Each number is 128 + 24 x the weight over its row's rms, rounded and kept within 0 to 255. Layers, rows and columns count from 0. Numbers have three digits each. The size before them is the row's rms in percent of the matrix's.

# layer 2 MLP down (transposed), 512x128, rms 0.192, rows 10-35, columns 0-127
119:126171127115146126126150109127130125117113112182127109145142117114094154118154136167158122128112087147165142127150133115142071137099133116101170119137130113104128134128109190160128136150115128151177165148161128176111127134117107123083085140168092117168140123140154135139117118131130189156105113153138109128131170145193098126099167141138124096154129129150140122092128123080119152114112
107:140133120157152103096160162140086116114091099142176130097156131164147136101118133123063106148131153089126097129116127103146123117130112143116129111102113143138117126151115103180132135150147049160128142111096117130109068145162124133121145120156129167186111167133151149164097102113145114109132129115133157143146151093124105161120157093159108123117136130137143174131131113134139155142149
110:092147103171166124145112142132115096140133092149152125118150159105143148134134132138125137128156149149149132083106095124112086132122116107172152124127180130169143140160131151129111139135129082146097099107125143145154136130136137145072175087123112077142090074128161110122156104100157104099111097103148148120127139107133097131091125095124137114120090134099122152140135097085130128072126
091:175149139159143126149112124151095156135178158128085114108092158138090135138138168090152156106096103129117103148170121126098142108118112130170191128135116103163120163136136109125157157125129124135108109143135110132148163184126144075127114150141160140130079090166126106106159126113123087139110138093127129092088128124135158147114114105144111153127127134091126123174139102106140139108119
088:125135151117168095134182165139124075117165097058102112161116162135166135141132162144128152125124103128150143123071143155119118124102142172127092141132107198122139151164135135117160127167143135136113153096129131143154161113114084122136156106157141130132119109108151113131112129143095124106097128113104159106103117110125122125122103124122139165135142127168139152148075094156115107119098
078:106145129116133115119117126132149096074165186109114116142188083149146135115119121138131129125093132141131090147119118156092111118134145100161124114121127168145148147107108138148119112092141128160100141113157108157125160142137117131117140116136147123153155135127170164088118157131140171113146145113095165112129183194101113126133144135081129180124154176156105137144141130127112135187137
075:110122146157089119127166111125132104117139117160143092104095122135137086064138093130133130158123096163112158138127145092117140094120110106111129202120085120152122160101117088122139145145116147117121103156172116134157129173158159105124140134134095126106137144184123112122096156106143137142133139133116148149120111101116156172150146185109144127120117164134146090136179128089145124145135
089:108172150145118116139143109109200130095109166120126121134101136093147109116128115102151146133144090146155121149155175121120106112126119124144137123141127119143131097068101142155116134119102095153119082115161137115114142105154123100170120135137092108134131100154141140121126164123126135117119106129171186142113099137160180152130096116134146206131120129123140133108078133094119095090140
140:119157166160092129163151112115121170167116174128133111144149084127115159149117135146103081177136122139113122133135092146094159142149103157082142106125148146143143120109145142143124110114125096128118142155167133107158124132124161145152120098102096154139133102159159157130148144104085076091144146078129143140137120102129137113123122124087064158116107103116110160116129116116133100135182
099:121105097123121105167161120122080062120123143121128056114129126128134079119104153082097172111115087140118123147141107103139088140101138107091125101136147127102139135108120148125152140146106148140146126155083146131122105092177110124082116132144114132097115118129155093128138086124112119106091154087157103110156084121178109144132116122139156150149126147114129135123095129136085121145137
087:183157128120093121142114163138153178124162154092121120149121154132099107126124125157135099112105098087146142106131096143086160120150134117116130188134109127112125099069124130129118147117170140084151130134134111133138140194104153077150145156141126120154149127154149102103114143123124099128157145130132124170099098090102123097161126137094131144115080132142111122167096108127127103157112
118:117118134092127144133148189117092125143117090126103148151146095144135135133134120108106107161120163148125131099110094132129120173128178088122126133093151115141136158109124155165135073120098205124123150138125118153169140114135139150142112150149139096098133123163106124104105124152145095117099131143114158145151126120168126150161142145090144160129155151148121186103147113131067157119121
099:152124114153109120133115167156120101155111129138151162121174188127132083127187173152148185121154115183139137087139116141135129136114112147127142097127120113150111119126125121125099140108136154119133121128103107104145142121140124110124121093160123038151129104117081207136105101122131109149126116094090127111120109109121129141131161128098128133131128158106115116149123162090130113119114
103:140102190120106139125136139111134141096143130085114120165150110093094114147128105106149111139096150118121115097163143180153107144177085163099117114099117110134112151113112107149155088159128148101083145135110100114169147165088130140124126120148141139158158135116105122082090115161160150118100149103126153078127127127155117142146138165096116147084131118101113122157117136135141149170120
109:146130092099156104180137176156099145110150144125117118078107160159177123129120124140089129095125129110118140085122103126124113100101120148108152113103162123129103124088136128104124157140122149138130139133123155159084109176113099149138160162143111074122128140174164115141164128158117145116143191143116083148103134105077128136142147112090120102157137139110115111155106143099137131116128
074:129104123108106122119128140121075142056170167141112123143103106144153135140110142112125148154131094137136130122113094120130104130141109074160110084145110143099140122095087136149091097163111156122097086124116118106129183114104124110141120106103148110086155179112129102107157098104105119103122114106134147153157105089127139107095107123107128132102098095112110154150136120103084119162102
109:125134134146163140132094089092124111136098132131153130137092142101138142096133096097100099142146111146125153101116150108095145129117141091096161105142161111115096143147110118120124133081107117121129148111140145151088094066117111131143098092110126130126140109134162180125139091106120158117112117102106129156093113118095080137145083092076081089141112135093151141101093114124096102133112
095:143152130163119161126125126147106141160110137170162129132136134148143145108129126124144136125105141124125170135100121123134125205157099109143143166139153109162168136150140114133125153115112113144141097112126175136142111182155151131155130104113115084101144173162102145157157124146092096090169151117154114152130163125083116187140143125153107142162183152115102087131154138118132132142130
092:100127113134135124136163170140128131059146128114119100178110116142161119098153138089155125092119103176162143100108125138142138110125100080103165149177109167129143115131127144094170122108087144104138136144160135157167151142123155139151116111184130110099096125153088099112138116146112140099101110151112125173131093111136126126135126150142127118092163112138124162123105114104150114165104
088:148113136133103105146144115132159147115109148125111063114128105143117138135123085122105127168125109121085120142159124137103140095172142165129115146136149109190140120148113146107140142105164072132103110117138129179128126095153149073089134097103106121065163126153130162101095142112154109158139120106165130109152144136144127147084114169150119146104136137100109140140130134118145115179123
087:105102159109107111130112145079123099125144132123154125146194150121142169138108055099105106105127142118115136159102185101094096111143142106116129123107129122149091119132130138156079100107126163132094142098176142151144148129157135133159111161114177165151163132133144145140107142175139130146163114136103147150112141072136150155129126130109171117126135135133172121133158128123113131109129
100:168120130142137164155104184122128117117165153131142133152141148104168112093112052140094129166168175111122154137116154118120119132138164163117123100113122129127158109070102153140127157130181156105119114163117121134087131132104135105112134163131141123118152110128148127090147130150126146126141129115158165127155140109093159148101151113112100163087132105140097137093109125163110127172122
093:149110135112127122145136123125156102074133151106141179140117161110132118128128147111160142130135136139137131100119116133118145081128126135130130129119068066122095136104164158128111133162114168151123121108122154122132153159127110144115207147145199115143116168125093113142150161130150094103192177159117125102165122142102138100123160127100141157118137143127111113148132120127153125169129
093:176135118109138181146137134106109146154158150108119138157123098097152103138159154109100179113128147154133132162134134091113123123112116120113121153125123140136171102129099125125110134124181130145174108089118144111161123181137143133103072128132153144106154162147127162104130140103122101115156087092133207147134135112123174125114168159168118141143126096135130133150129151112104119152153
095:114165213077134094127119143149136150140108112131117129114136126124130129129117124103136136094119091128085141130113164120119163106109123103126138133108114125129074126136110139109157143123111150121119146182120079096119137124099123101136114131193127109137117114142091073079130157120090122102138126130140134115131133103119154104121167187137103184108120114125136109166138105155092102131096
103:108158098122116103152143114091139132100178136127110113156139140174177162143151124120127139117107090145138147125102091133144124185161106112109119147147120129084116123119097099148100143122089163088108145123142090126143117164115132155122134163158127102139096139147121096072122119106168152108118167145141180122131120108113108130136126151179133081176127108158119123118125148126090150156110
# layer 2 MLP up, 512x128, rms 0.263, rows 11-35, columns 0-127
112:137152121133147142117114174118122153157120142118091164106098097139131156125162135081116131144143179123106122136192109087079089114153112131129092117119126172156136115129136124072099158147104118149138121133161131117146117133097154124086116155106112147109130170140114111061116136117092136143114126150134172181139152149119137129088122128151157110132154141130122093153136102093107159137134
086:116100122092134105137102138156120123128109164094137113134096131144135113136113129148115144117123090125108108126190151132129163075173127091154106162140118118090137127162153124129128096122103120136138118104137119126135121195114131120135099120126116151114147151137085110090163126116113086147157171172133096184131109182117144104130152123177143133107099158158095110144146117171089147133139
090:140154126142129158118139117105126131131102127144123110122132085146144138145134085133074103131115178095173144113068133090174122144133118145161110115107128147110116085122119145103109178179139136141144156144090147132123110116080120141141118127126058100124142116150154152145136120114121133119100079120165157102145129123117107126141165144084065152122142103170146120144129105117152114154120
103:139167135089133157171143132139161131090097179131136136115147067146145104081152112099151093133127115143145122135168120147125119162135152075111151135087121116133127144100120134148131129158136143112131120149118108135146121103137154117133148110117128125163121137097185098135148111158120077108092153144141114114170100157150084098165139139087128141107109123105154158135196154110129115120139
079:084118084116146138104138123112112144112119147119124113155159126115108164113090102119128132120140107154095119115164171150141104114166113132125112087123133122119172141151131138152109123103152127168119137112152079132177177156149136139141154119129148129117115144100102132119116111125155184106062127107115135149132162164159121130131094151146144132087094147188152089118145133113098111076151
071:152175176120083101129109125065147169133124130144110106152142163123113127142174120156136089152173126130103137130126154109119160123102125122123132155128116097129151137109122131089150129157155148110119106122151121074147100168118178107114172125089120145120096152170145108174104132095134131181134123080130137135107143142131119141139169094169134103131126144135144124118165126147106162114124
107:144155124112135128162091111116147172118098123120132163123118142108141161126118094133135131151125159117135189105147115182158138083152151124091124111155163149140114112181089168156126174166100074123105135139138087079151169104107114143092106132112102125128112117130095137120078116155116153134152134146127118138097173138145110118101133146147122134152099127145125152142138134147079149139118
131:171110147177096150149148071120175167123146127115155107163102072095113167149139125122107100140123146127109131104165140134099183127135121124107115109136128144121119127102113114179143117090136085103133162154147162119100128131106128134103130096130082179130091096101148175135117137098110132148141127125107157172140144135143139130124104145102090128098150102137137134162117101139127116132162
103:163124127093133153163080151120131130123132071102118178128078072145105121139088118095121137161136132123117169135111073154096129131159139119136109150113151138110126178117124088118163118092127160110124131128124141115159125119131108115136099133159111113091139132138109114172118114164173099115099154091130111151120147158117126156158147121114148087147105095175155106116131133157142119143159
097:111175107084131158176163158096166133125151127102146145104149113145104121145151128152138116138165153138128142102106149128119140121167136104129095120105147130136120140140110097144115127124189131184131139125111095137096118127161117141122107155150095141126090152111108088123146133164106131139137109132087126147123136116118134100143161071047116099137130139184146111112134073133160118140144
124:155060140151136164115120104145132157169110087150090139127074128126125155122132071080120131118154163125129116158125131189099125146138120147142151152144129106119094165094117139141136117108118121134099149111136120171128137117138152147133137131080140123100101093156111131130074100123142141132121113097102170141114142125139132125148140100115136150107185113146117091077158107170107143132125
100:120130128118090162148111141122144066145118096175153122134154135131128125128167111134106115124091154130146097115117100123103167150143097098123149088109111086162076132150128133139124107123135149129147163148118118119132145146161113144119121109149143095156133153125087158099127143076105145186137124144098102192107137151140110150129140154115125064132147146116149090096105151140108104092108
107:127129138126104131111130123125142142183176118134132112106132100105108124134162134137126098126159150147076104123165138121109130121141158134129132159114154145146140148125128089090100112150102151173124125111134142115093181142143126161160125097125136148183127136093093128103086146115155116129122152117129175138095120112150111147103128160131124099106116224167115113137132107137162134081164
109:152118120129167112124079142077128130166150143144157142121129135196103110139094124172161076115124136110146152137084134125164129105140163115115122142094119145162137145112163130114177109126150122131109101171173117144144103128141108163192112106155105132125134112172161143118139107163142139118116139157103151129128126149112124108166095128104116149156127121125132083119093135101157139103098
080:102148126142097127121108093170150078152107115116136117113130105136136143118098139133127114113163161131153154134112156121139114177154169104120084155146145113144099124125101184115117126165162123132137112136197171118178128110118110151144143135184104073113148090136152148128138119090113115103140173110177129130111132135125134158091149120108114148125155149085109133128164104108115126138137
109:139128137136134106136098105108114142130105120175160110133112101097099163138145128133100103092096144116094159111122133160146185152111130094127110113096140113102151156094124135134165109135145109139097157156132149135110106122115138135130104099173115107125155118113176122178133057141118157127163118177117089156121127159178149155161108159145111121089142092138133128129117119128128167114170
111:148141105146091148162144133110145151142124133140137111121108148149135132128139122130107130136160165144114129104104137106154102127140126133128119209090144168128103123110137136114090156145173125158120132133155173106123097150151127100130173119163133108178128164214127122087145126152111131120128124159135071134131138124110131122147123145113054118116124152105100111147173104115093130129144
091:104134137115094123157131123128171103143118150103154162096105131137143147100163120106096102116137101068135092144127134110148120153146184094130130122110133175125161115133123170172113124110119149136163119127140162076124138126121119130110139118191126101122123147122127148096129145097145099110097127115097143105158114143142121193144096118144134153108092152116115146158154073182130132115104
107:115122099140096110105162132124109131120112114128112113147097093135081182136151100089110127143148103128162122146173133102101116117118120136102096102142155161101144096122090101113111164158127109140130131115130159115153120105142115161139152119140107098105149113127157090113164119078136123146083096136128108167159184159162103122133149128101161113146094180137158127110180104138121146122154
104:123146134112142109159105136083141124116127110120160151160124109108125126134144120104175140101103122149094128138131097130070110123142126147132103135142096111071093151089106104150158129095080128142119149131140122105145150157097157121126127112151118124085114103113118151129124120151104154130171127148067083138158140074129141098102143133158181128184156153143123157120147125118130174156154
095:138077134101102095128099124089132103129122096098159150163166095121142146110083130149078139124126141129140128150115147136154115115125150133158142139115108127146102122119147185128130104115151144140113064137135124143089125137106133149120106113143126146130152154126115102099135108152133151122170150134094189121125140172111209165137152120185126112152137138140090084152133143120116097136130
103:120109174209124137075134102107089125128147136103067146126089123130095186144092101136129111121158150117118116109131135127135111133147132085144130136129130111137136137113128129112110106171125089149164140150129160111126128118108106113181115138118139103139114142139137091093125135098134130122147119122179126184108139128160140153108135163123131062149138156129154127109120125097128166077121
104:106149138107157136150117131120115127148085135103111144137110137117127129142172102120173105170131104123129129123131119119087104157095169167102110079132178151158145125137118124146153129174110110116152112106178214136153156150109164154151159108133153091151120135143124107114101133097127126137086118128157157139131091108133146127091143145151146133139130164117123119121182139087129159151114
095:128187138148137100143132138112151127121122158145158138142136123154097146109166135121125097126148156093169100145129146142074121121140116113132124121124126143138079091107147120132104142143161149119155151144085117157127113121114136111133167130110108136137175080118131076170184141136108099143072139146128128078112151139109113151157119131071123141065149140121084151127113127163150107134113
086:137139107143107132149140132092158134122122127112104162130123138085115145154125109124164070150159139110169131161123155152120127100157161155086092102148095101080115126138111140105112150131167101128133119128069080096148127169117109117112164117086103126125108122068129119134117131159102118149132122114081107099118107124124107125125106092162104124099162177156117137165130109126124150105157